Part of a small language model's weights.
Size: 15 layers, width 96, 3 heads of 32, MLP 384 tanh GELU, vocabulary 512, 1.75M parameters.
Architecture: LayerNorm before each block, learned positions, tied embeddings.
Training: a variant of SOAP for these matrices, 121M tokens, 3696 steps.
Each number is 50 + 12 x the weight over its row's rms, rounded and kept within 0 to 99. Layers, rows and columns count from 0. The size before them is the row's rms in percent of the matrix's.

# layer 3 MLP up, 384x96, rms 0.171, rows 327-363, columns 0-95
100:45 64 45 53 42 63 54 45 39 52 45 49 33 35 81 43 53 61 38 61 38 47 48 37 63 69 36 33 47 60 53 37 51 55 57 45 47 50 49 41 19 34 49 36 44 35 57 61 72 77 43 55 52 51 52 51 30 51 26 39 68 52 41 58 75 61 35 58 52 57 56 44 61 48 41 75 56 32 59 39 37 66 48 58 55 55 54 55 36 55 40 51 64 59 78 36
100:40 50 65 61 40 43 53 41 57 52 43 28 51 66 72 48 59 61 78 54 52 61 47 47 32 36 52 66 50 65 31 31 67 46 50 81 55 63 21 37 47 47 42 42 57 51 40 55 41 49 43 37 43 40 33 40 47 51 41 58 59 56 29 32 42 26 55 41 77 52 56 58 44 55 36 58 32 37 29 41 51 52 33 39 57 63 46 52 69 48 51 65 51 42 42 47
114:54 46 42 66 45 54 31 56 45 33 56 57 44 19 57 59 54 44 67 53 61 39 44 41 55 84 40 38 57 40 45 48 51 57 38 56 77 39 35 45 68 48 65 30 53 34 59 84 33 55 53 46 41 39 61 49 42 66 41 53 43 40 47 62 47 53 61 50 43 43 51 80 21 51 65 49 62 38 58 40 56 59 28 39 44 57 49 48 50 54 41 42 45 44 66 39
107:49 42 34 54 59 39 54 65 50 47 52 53 38 76 54 60 36 60 62 53 66 30 66 42 21 63 48 55 37 33 49 59 57 69 46 48 50 27 42 60 57 33 57 44 57 57 51 54 59 46 65 68 75 37 52 35 38 49 51 58 35 62 51 48 61 38 31 47 47 54 60 63 33 51 28 44 37 48 57 56 45 43 68 56 56 38 71 54 44 24 71 43 40 66 65 67
098:46 67 69 25 51 53 65 42 39 39 56 66 34 32 60 38 45 45 60 36 49 55 50 70 36 73 60 57 54 60 20 51 70 60 66 42 48 53 53 59 52 44 53 53 56 54 47 50 35 56 40 49 73 23 57 53 58 41 44 56 61 30 63 49 63 39 61 33 36 52 32 65 53 64 61 41 49 36 48 39 31 22 49 47 45 50 68 36 41 34 48 64 43 56 50 46
100:39 56 35 81 43 49 72 49 43 70 65 73 57 49 45 44 59 45 51 35 55 22 66 61 45 40 43 62 57 47 32 46 81 67 16 42 51 55 61 37 50 27 44 31 41 42 54 42 42 49 43 49 54 41 50 39 40 39 29 54 51 68 56 55 35 70 73 46 49 51 60 45 55 46 34 38 46 53 47 55 52 50 59 28 54 58 52 62 48 49 55 57 57 48 35 56
126:42 36 51 33 53 50 58 42 33 56 28 58 68 59 49 45 72 47 62 46 68 61 47 51 56 41 32 48 38 34 62 52 66 40 50 27 21 28 55 55 43 45 46 51 68 61 62 61 61 71 46 34 48 61 33 39 81 62 43 59 67 50 62 74 39 68 51 55 51 74 48 44 47 51 50 44 42 47 45 48 34 45 42 38 67 43 57 49 42 63 50 46 52 54 67 31
092:53 47 42 34 55 55 45 38 34 43 43 48 61 48 62 41 74 48 30 71 39 35 52 64 47 53 56 55 45 37 57 49 62 54 45 48 50 48 59 40 51 48 30 54 63 46 37 27 38 56 50 45 65 41 48 22 35 59 47 55 63 78 37 36 45 36 59 59 69 34 50 46 24 44 40 49 54 44 39 86 28 55 46 45 54 79 48 64 56 39 63 52 34 61 50 57
087:25 27 74 58 43 55 67 59 31 60 34 53 62 46 34 38 36 76 64 45 53 48 47 65 61 42 60 54 40 48 62 62 39 39 57 68 57 56 53 37 23 76 52 54 59 47 45 48 53 47 32 58 50 73 49 45 66 62 48 45 63 61 51 58 35 42 46 42 61 48 53 45 50 51 72 69 55 26 43 21 41 46 63 56 51 37 49 44 46 51 42 37 55 42 66 38
110:44 27 35 77 54 42 60 36 51 52 60 53 51 60 32 56 39 55 81 78 40 55 58 73 62 61 49 59 51 40 53 50 54 60 30 45 61 79 46 42 48 39 31 28 46 62 45 63 53 42 60 57 30 41 56 66 34 57 38 51 40 56 49 48 49 37 69 73 48 50 65 49 31 55 44 49 34 57 50 40 51 53 43 83 37 50 49 54 57 63 54 47 42 38 55 52
093:58 53 57 58 47 35 68 43 52 38 33 67 38 64 67 30 35 50 51 51 36 47 49 47 45 50 38 50 43 33 32 52 86 85 48 78 47 36 51 53 51 68 58 57 47 51 48 58 57 58 54 47 58 31 56 41 51 57 54 51 65 40 51 36 49 66 46 47 25 59 32 47 69 60 59 60 23 45 35 62 45 27 53 56 55 56 43 52 55 42 61 47 71 41 38 49
100:27 52 38 58 50 64 64 59 61 29 34 44 63 37 48 59 53 48 34 69 49 43 53 56 72 63 50 56 31 68 48 57 52 57 56 50 62 62 57 64 52 57 44 38 36 58 57 74 51 52 69 60 29 64 22 34 46 51 58 55 45 49 40 67 32 63 51 40 37 54 49 58 34 45 55 59 70 51 41 76 67 43 46 54 47 30 35 47 35 48 46 68 50 70 61 68
082:48 43 57 61 37 46 66 36 58 30 40 40 43 43 51 50 74 74 53 60 53 58 58 42 51 44 54 59 52 67 55 77 53 65 45 41 50 46 46 65 52 57 56 43 31 54 38 60 45 61 57 24 43 15 44 57 16 53 52 64 75 58 52 43 57 53 47 68 41 46 59 36 62 40 62 37 35 58 48 42 59 42 47 56 24 72 48 58 56 60 56 43 52 44 48 27
102:54 47 40 72 50 38 41 63 46 38 66 41 50 36 36 44 51 67 49 68 33 37 40 51 47 48 56 55 33 62 48 42 79 43 43 41 45 49 38 60 46 38 76 34 68 61 50 48 46 67 39 66 55 60 39 58 66 65 30 49 74 38 63 59 59 73 54 57 54 49 55 46 45 61 74 66 58 51 46 52 55 40 61 47 53 45 88 60 66 32 51 42 53 55 39 59
117:44 54 37 42 64 42 57 71 48 49 80 62 55 29 44 48 73 69 54 29 57 55 51 32 47 43 35 51 42 43 44 62 67 46 57 36 40 48 40 38 45 75 65 48 64 54 33 39 49 51 52 46 51 54 46 55 57 46 50 75 53 62 56 65 46 33 65 60 51 70 45 37 52 73 50 40 51 59 42 83 52 40 44 58 52 42 65 64 61 26 52 72 63 37 45 48
089:44 57 55 54 49 40 56 59 40 59 36 47 97 50 30 66 64 60 62 68 50 57 39 49 47 49 75 52 48 45 46 34 32 28 40 29 38 49 47 41 43 28 46 55 34 50 54 47 56 66 51 48 40 66 57 42 39 50 52 66 57 57 51 46 44 37 64 38 29 58 63 49 47 28 48 34 42 51 42 79 25 54 42 58 38 48 49 51 57 43 37 50 50 55 63 69
088:41 55 54 22 56 43 68 27 69 45 41 48 45 38 23 37 61 60 52 42 34 57 60 60 42 52 31 80 48 37 50 63 67 50 53 46 71 53 56 70 47 51 52 76 37 52 46 44 56 61 54 52 29 34 62 69 24 45 56 51 44 57 46 43 51 37 56 47 51 58 60 81 50 37 46 51 58 54 66 70 49 70 51 34 49 71 49 57 43 42 57 56 48 53 49 51
098:36 46 42 57 54 39 52 57 71 45 41 47 49 58 80 51 39 62 70 25 57 42 50 37 63 46 58 67 49 45 52 29 50 58 60 69 43 50 51 64 41 46 40 40 48 58 62 46 41 32 46 59 46 29 34 36 48 52 33 64 56 48 53 66 40 66 42 59 42 54 47 55 51 51 41 26 37 21 83 32 42 60 42 35 55 44 44 45 46 29 65 58 52 39 63 30
091:55 67 48 69 35 41 49 60 49 33 60 63 45 36 61 30 49 38 46 36 34 54 40 54 42 56 36 50 35 26 44 44 65 46 53 55 61 37 71 36 75 56 68 30 58 61 62 53 35 59 43 55 65 56 63 64 48 58 40 45 54 59 49 54 51 43 65 45 56 60 31 60 77 71 53 57 29 42 38 58 46 58 63 42 32 40 52 74 52 43 60 32 52 24 59 51
101:37 26 43 58 63 70 45 40 33 51 38 49 47 35 66 32 59 65 53 44 62 72 49 43 60 88 33 52 50 37 60 48 44 34 46 47 59 55 55 34 55 40 54 63 56 50 44 53 57 62 62 43 67 44 25 29 52 46 55 64 41 63 52 50 34 54 30 56 53 36 25 54 58 49 46 36 56 50 51 56 45 28 57 59 55 39 57 27 55 63 62 39 28 64 42 50
087:48 65 47 36 47 64 54 57 37 52 36 49 65 50 56 38 40 51 43 30 41 72 49 74 32 46 61 75 30 29 26 41 40 40 45 56 61 57 48 54 42 67 51 60 50 32 47 50 52 50 40 50 56 34 56 62 34 64 35 42 48 24 61 46 38 41 65 54 45 52 56 45 74 70 51 60 29 30 56 44 56 64 33 44 64 41 65 39 59 42 49 57 51 35 55 74
094:75 50 42 52 51 39 26 45 37 75 53 60 72 61 71 56 49 57 20 42 63 54 52 45 58 61 56 56 39 35 07 56 37 52 51 32 45 45 47 40 53 47 59 35 41 50 41 38 46 45 37 33 59 32 37 46 47 45 48 61 72 64 55 65 50 33 68 53 37 53 41 38 72 60 28 64 62 51 49 53 54 46 42 40 56 65 63 57 53 53 50 49 50 44 59 48
095:55 44 43 64 47 42 40 39 59 61 47 51 37 62 45 44 55 57 60 43 52 38 42 55 52 47 70 65 21 42 38 53 58 40 21 36 47 67 37 59 31 53 71 37 39 35 74 52 44 62 56 44 40 43 59 65 42 58 88 34 40 34 72 61 53 56 43 42 57 66 50 39 58 61 77 48 48 59 60 56 44 43 38 47 39 49 51 57 50 29 45 50 55 52 76 51
099:47 59 45 37 52 43 34 51 52 52 48 42 47 36 56 54 46 39 51 93 49 39 54 65 32 52 49 43 30 67 57 77 66 58 54 58 35 30 31 66 58 58 38 52 54 64 45 48 47 54 66 41 49 67 51 42 30 37 33 52 77 37 49 33 62 46 43 60 21 43 56 60 53 59 60 50 49 45 48 67 33 33 35 61 42 55 36 59 55 46 66 45 53 38 63 39
109:43 51 46 76 73 71 58 40 53 59 47 47 65 36 59 30 42 50 47 29 49 46 66 60 59 60 42 51 44 26 29 41 46 58 38 42 43 52 70 43 42 43 60 34 64 54 54 59 47 55 38 57 58 43 23 52 42 40 52 35 41 76 44 55 61 50 48 39 46 58 40 33 54 68 29 39 32 47 32 79 61 37 45 42 46 58 47 58 47 55 45 51 38 42 49 21
103:63 46 60 49 63 57 71 57 41 54 53 20 61 34 12 32 62 46 51 32 52 55 59 25 53 47 48 64 50 65 52 45 51 62 54 38 53 30 50 35 46 43 27 40 31 42 38 48 55 52 64 53 58 39 52 47 51 36 54 69 50 72 54 42 79 45 55 42 58 43 54 49 41 33 26 62 53 41 51 39 56 51 63 51 22 58 52 67 56 60 51 37 38 50 51 57
091:55 34 46 44 32 43 60 13 47 36 61 65 53 65 39 62 41 50 40 55 37 62 57 27 49 60 52 53 42 44 42 74 52 51 61 39 46 40 27 54 42 37 52 55 74 52 38 43 66 42 53 45 58 58 61 56 76 59 50 39 52 63 53 68 71 69 34 49 61 59 66 36 53 39 41 55 54 48 67 53 49 27 66 50 50 51 63 53 63 61 56 75 37 34 39 52
111:57 48 53 36 26 53 55 65 42 63 50 52 50 30 52 31 52 60 32 63 47 40 47 57 51 22 49 44 31 61 47 49 57 43 55 38 45 55 42 42 65 56 37 56 55 44 38 61 42 68 63 38 56 34 46 42 22 64 50 25 69 49 56 53 43 33 72 47 61 61 46 65 39 87 55 43 49 67 53 48 31 64 57 59 63 54 62 35 48 50 67 65 61 56 65 56
095:40 57 42 37 49 56 43 36 59 60 58 55 65 27 31 63 60 50 40 66 66 58 54 64 67 35 84 20 46 46 33 53 65 61 33 45 59 50 50 37 39 35 57 41 36 56 51 44 59 58 56 29 44 51 51 50 68 53 46 65 52 46 56 43 31 68 47 55 58 56 62 69 34 59 47 47 50 48 41 28 41 49 22 39 48 60 34 54 49 40 51 50 32 49 75 58
094:45 56 42 44 25 63 64 48 47 68 62 70 49 40 65 43 39 43 63 60 51 38 57 56 29 54 19 49 64 64 41 11 52 30 40 56 56 37 67 54 66 65 41 54 38 55 61 83 53 67 43 52 55 46 50 45 54 46 23 39 39 47 27 60 43 36 57 34 50 44 49 57 53 64 54 64 55 51 53 50 58 54 51 45 62 39 58 46 45 57 55 53 35 45 43 68
097:47 46 29 57 54 78 34 58 59 57 41 62 49 28 39 45 38 56 47 40 80 56 72 53 51 62 43 56 26 58 35 40 50 45 49 48 63 68 57 49 32 47 52 30 48 53 40 44 49 56 63 52 50 52 78 58 50 46 50 41 60 68 49 51 42 20 84 44 55 56 32 51 42 57 41 34 67 50 55 58 62 58 47 44 58 48 59 45 43 38 55 49 32 27 43 68
111:28 48 56 22 31 46 58 47 43 65 50 39 60 44 49 35 66 48 49 53 35 45 46 41 48 59 67 49 43 42 50 51 54 48 55 56 45 41 22 46 33 72 69 65 49 79 52 52 59 49 57 40 48 50 55 63 67 63 73 37 47 51 75 75 59 35 38 56 43 53 47 49 67 67 58 55 36 63 57 46 33 36 29 40 36 36 74 40 63 48 43 55 52 41 38 46
087:76 77 61 36 79 42 51 42 42 46 42 54 76 48 50 40 59 55 31 48 42 68 62 44 47 28 23 51 54 38 39 50 51 38 32 34 60 50 54 64 54 37 34 76 35 37 58 57 56 50 69 45 41 32 61 47 53 54 45 55 41 57 50 69 62 60 51 69 23 39 34 51 52 58 48 53 41 55 67 47 42 52 38 62 45 61 37 65 65 47 46 58 44 56 45 42
107:38 31 33 53 50 48 36 44 39 53 32 52 69 51 53 65 48 45 54 63 68 50 59 52 53 35 57 38 59 42 43 54 62 42 55 30 45 39 44 49 88 61 62 85 39 58 39 46 47 58 60 59 31 49 42 73 38 57 44 44 49 60 57 56 42 68 50 64 52 26 49 40 34 33 43 62 54 56 48 69 45 47 67 40 48 77 43 53 35 55 54 62 47 42 48 74
096:42 68 51 55 49 51 70 23 72 72 56 58 44 46 38 49 60 54 51 41 29 48 35 30 47 65 67 62 54 50 58 41 29 64 39 55 67 56 43 56 34 56 60 48 56 57 65 54 80 52 51 38 69 38 54 37 34 51 72 44 53 59 59 66 53 50 49 59 48 61 36 50 60 38 69 63 36 56 33 53 58 67 44 32 24 46 59 53 53 48 60 55 42 56 73 58
095:46 32 47 40 44 61 44 49 59 72 51 31 41 51 71 57 53 51 61 59 41 48 47 45 43 68 50 57 47 35 46 40 39 62 35 27 60 59 33 38 59 77 32 45 62 64 51 37 49 50 61 46 53 32 33 34 50 42 62 42 42 65 28 52 59 54 61 48 60 66 53 63 50 45 70 68 72 48 52 54 39 67 44 18 56 62 42 56 36 46 54 48 49 47 15 50
102:56 44 59 42 67 78 57 34 34 65 42 78 47 42 52 36 47 42 42 59 36 61 55 34 68 53 60 57 50 65 44 45 48 30 40 69 73 44 44 36 28 53 52 49 45 53 41 44 48 64 50 46 31 49 43 63 67 60 51 43 53 62 49 66 48 52 51 59 46 47 41 37 61 29 83 52 41 63 57 62 40 52 63 33 50 48 57 52 43 38 46 37 84 31 55 62
# layer 3 MLP down (transposed), 384x96, rms 0.157, rows 327-362, columns 0-95
090:60 55 65 43 63 41 42 48 59 33 35 49 51 47 36 49 67 41 45 53 52 46 54 54 51 39 48 72 41 76 73 68 46 41 55 30 44 63 45 50 65 61 59 53 57 48 46 53 53 70 56 43 41 46 54 77 56 49 45 23 50 30 57 41 53 34 56 38 47 60 39 65 44 62 69 21 57 49 43 65 74 38 70 46 37 67 60 52 66 38 58 47 61 59 26 62
106:53 71 80 57 64 48 59 53 58 49 53 48 77 65 57 75 46 38 46 71 32 48 53 57 53 42 59 33 61 64 37 65 56 55 50 56 50 55 54 50 75 48 53 67 49 20 54 44 52 61 58 41 45 66 50 35 40 45 52 37 56 61 42 53 60 47 52 60 15 44 56 58 51 42 51 57 70 45 22 51 22 43 48 53 43 68 57 45 60 65 53 42 56 38 42 53
108:56 62 45 49 38 59 65 41 61 46 48 54 54 70 37 49 57 62 64 67 34 52 64 69 54 47 39 40 31 45 48 36 72 51 56 40 42 49 49 62 58 36 44 37 28 56 51 55 52 43 51 41 56 62 64 64 31 59 56 42 62 56 44 42 57 19 62 58 36 76 50 59 37 28 59 70 47 40 53 63 28 32 55 26 59 32 51 72 64 70 62 51 61 50 59 50
106:69 48 42 63 59 47 64 65 53 28 61 51 66 46 48 44 40 57 17 39 41 59 60 51 54 30 41 69 38 68 59 47 61 48 64 61 56 52 33 52 68 43 40 66 60 51 52 48 48 33 80 58 67 42 41 43 46 48 36 51 50 53 65 55 40 51 47 41 30 30 49 34 43 59 37 37 39 46 38 38 58 30 52 25 31 38 56 41 34 54 59 36 57 56 53 72
091:35 40 60 62 28 67 26 41 61 57 61 50 62 62 37 53 42 56 42 39 56 46 44 50 45 32 53 40 55 29 43 37 39 41 49 53 56 42 44 37 39 47 55 19 37 50 62 42 42 26 46 57 25 50 38 70 48 63 51 50 47 62 36 54 35 60 40 62 74 52 34 45 39 42 49 43 48 56 44 66 50 88 25 53 57 56 62 54 46 62 36 44 54 57 58 65
105:35 51 67 34 58 38 37 47 66 37 44 60 55 23 33 34 50 41 66 54 49 39 44 43 37 54 57 49 44 56 57 51 25 58 62 55 56 69 42 45 46 44 57 61 77 44 38 38 61 45 49 31 62 33 48 33 45 39 63 59 41 29 29 52 56 51 48 43 43 61 39 25 58 57 60 44 40 46 72 61 42 63 38 70 42 38 51 42 50 36 72 40 20 53 49 43
132:39 71 30 45 58 44 51 60 49 41 53 48 37 52 51 55 63 47 59 55 41 61 48 55 50 40 30 47 31 44 61 52 43 48 39 47 61 34 44 39 53 35 43 58 62 40 67 53 43 60 62 49 40 75 30 51 62 42 42 77 67 33 57 53 51 73 47 64 45 37 56 51 43 23 20 43 48 38 42 65 38 71 73 49 69 51 46 45 56 27 55 37 33 55 63 67
089:38 40 64 36 54 63 44 58 53 49 39 52 48 35 53 57 24 55 44 56 63 71 67 37 67 48 62 56 58 68 49 72 23 74 56 52 44 45 62 58 55 67 58 46 30 61 59 48 40 64 50 68 21 32 44 63 53 41 53 51 30 47 38 48 32 52 55 72 58 65 48 58 66 50 60 62 36 47 37 32 72 58 53 50 39 44 54 35 60 66 52 42 52 51 37 55
076:65 80 36 48 57 50 38 64 80 41 67 61 35 49 54 61 51 24 40 60 57 51 49 41 48 50 35 53 66 63 38 52 55 66 41 42 45 53 32 62 63 25 62 49 46 61 44 68 66 55 64 39 33 31 33 50 45 40 37 38 49 37 54 53 66 55 69 39 47 50 46 54 45 51 39 29 57 60 58 73 65 53 41 38 51 63 53 32 51 46 60 52 48 59 37 74
116:54 38 39 51 54 55 34 51 46 52 56 42 31 43 39 50 48 45 68 40 50 52 38 49 67 39 52 45 66 67 59 68 35 44 15 70 56 25 65 34 34 45 51 53 51 66 47 58 51 65 59 38 54 56 56 44 52 41 73 37 34 49 31 48 54 39 66 47 40 54 63 31 52 74 40 41 30 47 58 49 30 59 57 67 58 44 42 31 44 72 42 64 37 47 43 66
086:39 43 58 49 29 58 55 39 64 52 55 46 38 70 32 61 71 59 68 64 40 60 39 73 55 48 52 77 69 30 49 38 47 54 40 38 63 52 63 43 33 70 56 46 43 52 59 61 53 46 60 94 38 38 54 38 44 67 55 55 65 31 48 44 47 37 57 49 71 47 41 48 49 54 53 51 42 57 40 71 58 59 41 50 46 65 45 48 47 53 44 61 69 69 40 54
101:64 60 54 53 59 38 58 57 71 50 54 38 57 68 68 38 53 30 41 48 35 63 58 51 56 43 48 64 47 60 62 30 74 43 53 63 55 59 49 47 63 69 65 42 39 66 65 64 44 48 41 52 34 41 64 14 46 39 50 34 39 58 60 47 61 42 54 33 58 34 42 46 77 69 55 57 27 55 47 76 61 56 46 62 57 53 48 41 63 69 40 54 42 65 53 43
097:61 65 43 62 57 51 65 36 66 75 43 55 51 43 37 49 23 57 46 57 54 81 35 56 48 49 61 59 45 34 46 47 41 56 70 62 63 45 76 41 44 49 53 51 49 41 74 72 53 37 49 46 42 61 43 34 77 67 43 33 35 50 59 64 62 60 62 61 52 38 69 50 64 38 47 78 50 65 54 48 47 52 48 54 48 43 57 42 48 51 60 40 61 25 64 50
105:67 48 36 37 47 24 49 56 54 52 38 52 47 42 71 50 35 44 69 42 50 37 46 47 63 38 66 56 49 45 49 65 62 36 52 78 58 40 56 63 37 58 47 58 32 59 31 38 37 34 47 52 43 64 51 43 55 35 50 62 45 53 19 45 51 42 56 49 47 37 35 55 58 59 70 56 51 61 58 59 43 73 14 48 40 30 68 52 57 48 50 58 65 48 65 30
096:67 63 45 31 45 41 40 64 50 59 63 45 55 51 49 45 79 48 35 38 56 43 51 36 73 61 20 46 48 35 44 46 51 55 46 62 62 29 39 54 52 45 54 44 35 57 29 51 40 23 31 35 59 37 62 49 40 59 41 58 41 53 61 46 51 48 61 59 57 74 49 46 27 62 59 51 35 74 61 43 78 43 55 45 65 54 57 36 42 43 45 61 41 57 41 29
092:42 46 43 53 39 53 49 38 48 57 51 84 35 47 37 56 50 60 61 55 45 37 48 70 43 55 29 74 45 48 40 28 42 63 84 37 59 58 52 49 45 42 46 46 60 51 75 43 64 47 29 73 53 38 43 42 52 54 31 44 43 36 49 28 48 57 48 46 52 53 70 54 35 52 66 36 43 49 47 64 50 55 19 38 45 46 38 54 60 39 31 53 55 29 51 62
092:85 64 77 38 57 55 43 44 43 55 40 58 49 49 45 46 72 44 46 65 50 72 47 48 62 63 44 55 61 50 80 54 38 47 59 72 82 41 52 58 48 53 36 46 25 28 64 56 53 51 55 54 68 54 32 44 60 35 67 67 35 57 61 43 57 54 56 47 70 40 52 49 47 52 40 58 53 48 30 42 63 40 59 34 48 65 59 52 56 43 53 39 47 71 46 52
087:40 46 30 46 50 42 39 56 45 29 33 41 42 54 39 60 67 29 47 52 61 46 52 32 40 54 34 25 42 45 68 69 49 46 42 29 49 50 44 60 70 41 53 56 44 59 39 62 50 51 44 58 46 49 45 36 47 42 59 40 16 63 70 59 38 41 55 56 53 27 48 41 45 69 61 51 55 61 39 74 47 68 47 56 43 63 64 55 35 54 57 33 45 38 18 63
104:45 54 21 45 32 59 38 53 54 40 38 63 42 49 48 36 56 66 51 37 53 58 69 33 60 44 53 57 54 58 50 48 67 47 36 54 18 40 49 60 60 41 44 52 42 58 57 56 36 42 61 48 60 56 54 45 55 58 69 69 30 42 49 66 41 60 59 58 25 41 47 30 54 46 46 66 56 47 41 39 56 55 38 42 87 46 31 43 34 67 66 55 46 39 44 20
102:63 53 40 29 41 43 40 45 49 50 31 65 50 48 44 48 43 51 38 48 43 22 72 53 41 37 56 48 36 28 43 43 32 46 52 39 52 53 49 67 65 59 53 74 50 50 35 39 60 47 50 43 37 49 47 48 46 43 27 55 38 28 23 38 62 74 33 21 54 47 55 37 42 47 53 63 41 52 52 62 63 37 67 48 52 68 49 26 61 64 66 44 37 43 41 59
083:41 83 57 48 42 44 61 51 51 31 52 56 40 43 54 56 39 69 50 48 54 47 52 46 31 48 47 37 49 57 49 63 31 38 67 60 54 59 33 48 73 59 55 49 71 64 50 53 70 48 40 60 38 61 41 55 44 60 65 22 61 28 43 41 58 33 44 55 74 42 22 64 59 43 39 53 60 54 37 75 66 52 47 75 61 46 70 44 49 53 44 36 41 54 57 50
093:50 56 67 58 40 52 44 50 65 66 69 47 52 26 47 67 48 56 50 76 52 55 42 48 26 50 49 44 60 49 51 42 35 69 46 65 30 50 40 49 71 53 49 58 43 62 49 45 34 55 59 46 48 42 39 55 35 48 77 65 50 56 67 35 72 41 44 80 45 37 58 61 32 47 50 33 63 34 45 60 34 62 66 60 51 53 53 49 65 68 62 55 77 52 52 29
094:62 41 53 60 58 50 54 55 44 52 57 57 47 49 55 29 35 62 54 50 52 58 59 39 47 38 73 26 62 58 54 44 30 56 72 37 20 56 50 72 43 77 38 58 53 32 44 52 55 53 68 76 54 45 45 43 53 28 45 45 51 55 29 60 64 48 70 55 40 55 40 35 70 64 29 54 63 42 31 35 54 33 47 71 62 54 48 50 59 59 55 65 46 42 47 63
098:45 39 58 67 56 51 48 59 65 51 43 48 70 47 56 45 48 54 47 45 59 58 27 17 31 28 36 26 61 48 38 59 49 30 47 57 69 40 55 57 46 52 36 47 52 60 46 49 29 74 30 31 50 67 48 46 34 45 46 52 72 38 54 41 65 33 49 42 55 57 57 64 45 50 63 54 49 44 47 56 38 66 71 68 42 46 55 36 61 28 67 71 46 43 48 63
105:61 59 41 68 46 57 47 44 45 57 46 63 78 49 55 51 37 56 50 71 41 71 49 43 48 30 58 56 57 49 31 58 44 66 54 70 32 20 61 61 44 16 48 38 59 62 65 33 46 29 54 46 69 62 58 45 35 48 37 41 49 47 40 46 44 57 51 54 43 60 48 54 62 39 53 61 45 52 50 42 63 43 42 73 46 27 41 45 26 70 61 35 42 56 36 45
103:44 49 53 73 39 54 42 53 62 57 44 65 46 58 44 68 57 61 81 45 41 34 59 49 25 62 48 68 69 46 63 43 61 34 43 51 53 57 50 73 55 40 72 36 49 74 25 47 51 66 64 57 42 75 38 58 42 67 59 50 31 49 27 28 47 54 55 31 36 60 54 48 63 46 63 46 60 38 37 53 40 53 35 53 59 52 45 42 56 55 42 59 49 39 54 65
085:44 50 58 63 63 57 39 51 63 65 46 54 53 46 49 35 46 69 57 62 36 32 70 53 45 31 82 51 62 51 44 31 48 41 64 74 65 45 46 42 30 53 53 55 39 45 48 36 57 63 48 61 47 51 44 60 36 42 71 74 54 65 46 47 47 23 28 51 54 46 59 44 63 44 71 60 45 46 60 39 74 66 40 46 44 54 50 42 28 44 60 53 59 78 46 36
122:53 49 48 55 82 65 45 46 55 21 50 64 64 68 62 48 43 37 61 46 59 53 46 33 24 58 37 54 70 61 33 48 55 45 33 50 56 70 65 48 60 34 63 43 51 71 42 67 41 60 35 56 52 38 66 68 52 72 42 57 55 52 31 51 42 38 78 36 47 43 66 45 62 57 35 62 48 50 58 51 61 49 54 53 43 51 48 51 45 63 32 57 42 41 27 61
100:52 50 41 41 58 58 43 33 55 73 63 46 34 32 47 53 64 50 39 33 54 70 37 29 71 61 33 52 39 52 41 63 72 62 47 58 36 44 63 59 29 61 44 40 56 41 42 54 55 33 50 41 51 67 38 51 37 41 31 58 45 52 17 62 41 48 30 50 40 66 46 37 50 30 34 59 44 54 44 58 68 65 38 65 52 37 41 44 52 35 49 28 46 60 56 44
098:53 57 48 47 32 56 55 57 39 59 57 72 31 69 44 54 41 58 39 50 36 20 46 48 56 36 73 14 39 54 34 47 56 53 48 43 44 61 55 46 71 44 73 49 46 28 36 47 35 33 51 67 52 55 47 49 31 33 41 46 54 54 57 29 52 44 23 54 69 53 38 45 34 53 54 53 60 54 51 51 67 47 55 37 52 40 45 45 44 59 38 41 19 35 50 51
092:60 68 58 44 54 51 46 61 52 62 49 36 45 65 52 43 49 32 43 61 28 63 32 47 69 62 40 24 72 61 57 48 35 70 45 44 66 35 51 61 58 35 74 31 45 24 51 66 43 66 48 43 40 60 44 46 45 41 61 58 59 51 33 31 46 50 50 55 54 52 58 59 48 48 29 62 68 31 35 54 45 68 58 39 41 76 68 56 39 33 49 48 50 61 55 42
118:63 36 52 47 62 29 45 48 34 57 53 44 47 50 37 36 59 36 47 33 25 42 50 48 39 54 51 26 38 63 49 66 38 61 52 47 70 54 43 50 44 45 52 47 60 29 26 58 55 74 54 49 62 51 49 46 51 45 63 43 52 31 32 39 30 54 39 54 68 46 36 52 66 65 36 20 63 40 60 42 61 44 66 33 51 70 30 65 34 38 63 49 67 52 48 60
088:57 68 54 39 48 35 61 78 46 64 59 64 67 35 40 51 51 60 52 72 39 43 68 36 68 39 55 33 54 46 52 29 51 55 42 43 42 55 51 34 42 45 44 57 29 47 57 28 54 70 39 61 22 40 37 66 61 56 40 45 40 39 39 50 60 73 44 56 52 52 60 52 37 43 54 37 68 38 77 40 53 56 49 36 59 41 50 72 65 61 50 57 37 50 66 53
111:35 60 40 58 67 53 45 49 49 68 36 39 63 47 45 53 64 58 51 33 52 74 42 57 30 56 88 61 60 46 48 64 45 47 61 38 56 44 53 61 50 62 47 77 42 34 44 48 54 43 68 73 46 53 29 60 32 47 52 47 56 55 51 60 48 67 56 52 51 34 45 37 66 52 75 58 35 46 30 60 70 54 37 40 63 59 41 59 48 58 31 56 50 58 25 59
093:65 59 78 50 62 60 52 41 42 32 32 49 61 40 57 61 43 43 46 48 55 67 72 47 46 65 42 30 61 48 48 44 37 48 66 59 85 35 33 47 41 55 37 49 48 54 33 33 59 57 46 75 60 32 72 54 62 47 37 58 46 33 51 43 57 52 47 45 68 49 45 46 39 55 35 38 50 34 54 33 36 42 38 53 43 49 48 35 55 65 70 36 70 35 35 48
109:45 47 46 54 51 46 62 71 34 40 32 53 71 62 55 33 44 51 54 34 33 69 51 46 56 25 50 47 43 47 54 78 54 48 48 47 43 50 49 49 45 56 61 50 48 24 45 56 57 71 56 56 56 48 70 58 61 47 63 69 63 59 41 43 58 55 52 90 33 68 73 60 59 53 44 59 34 50 56 31 49 38 40 63 29 56 66 48 59 69 65 58 60 45 43 45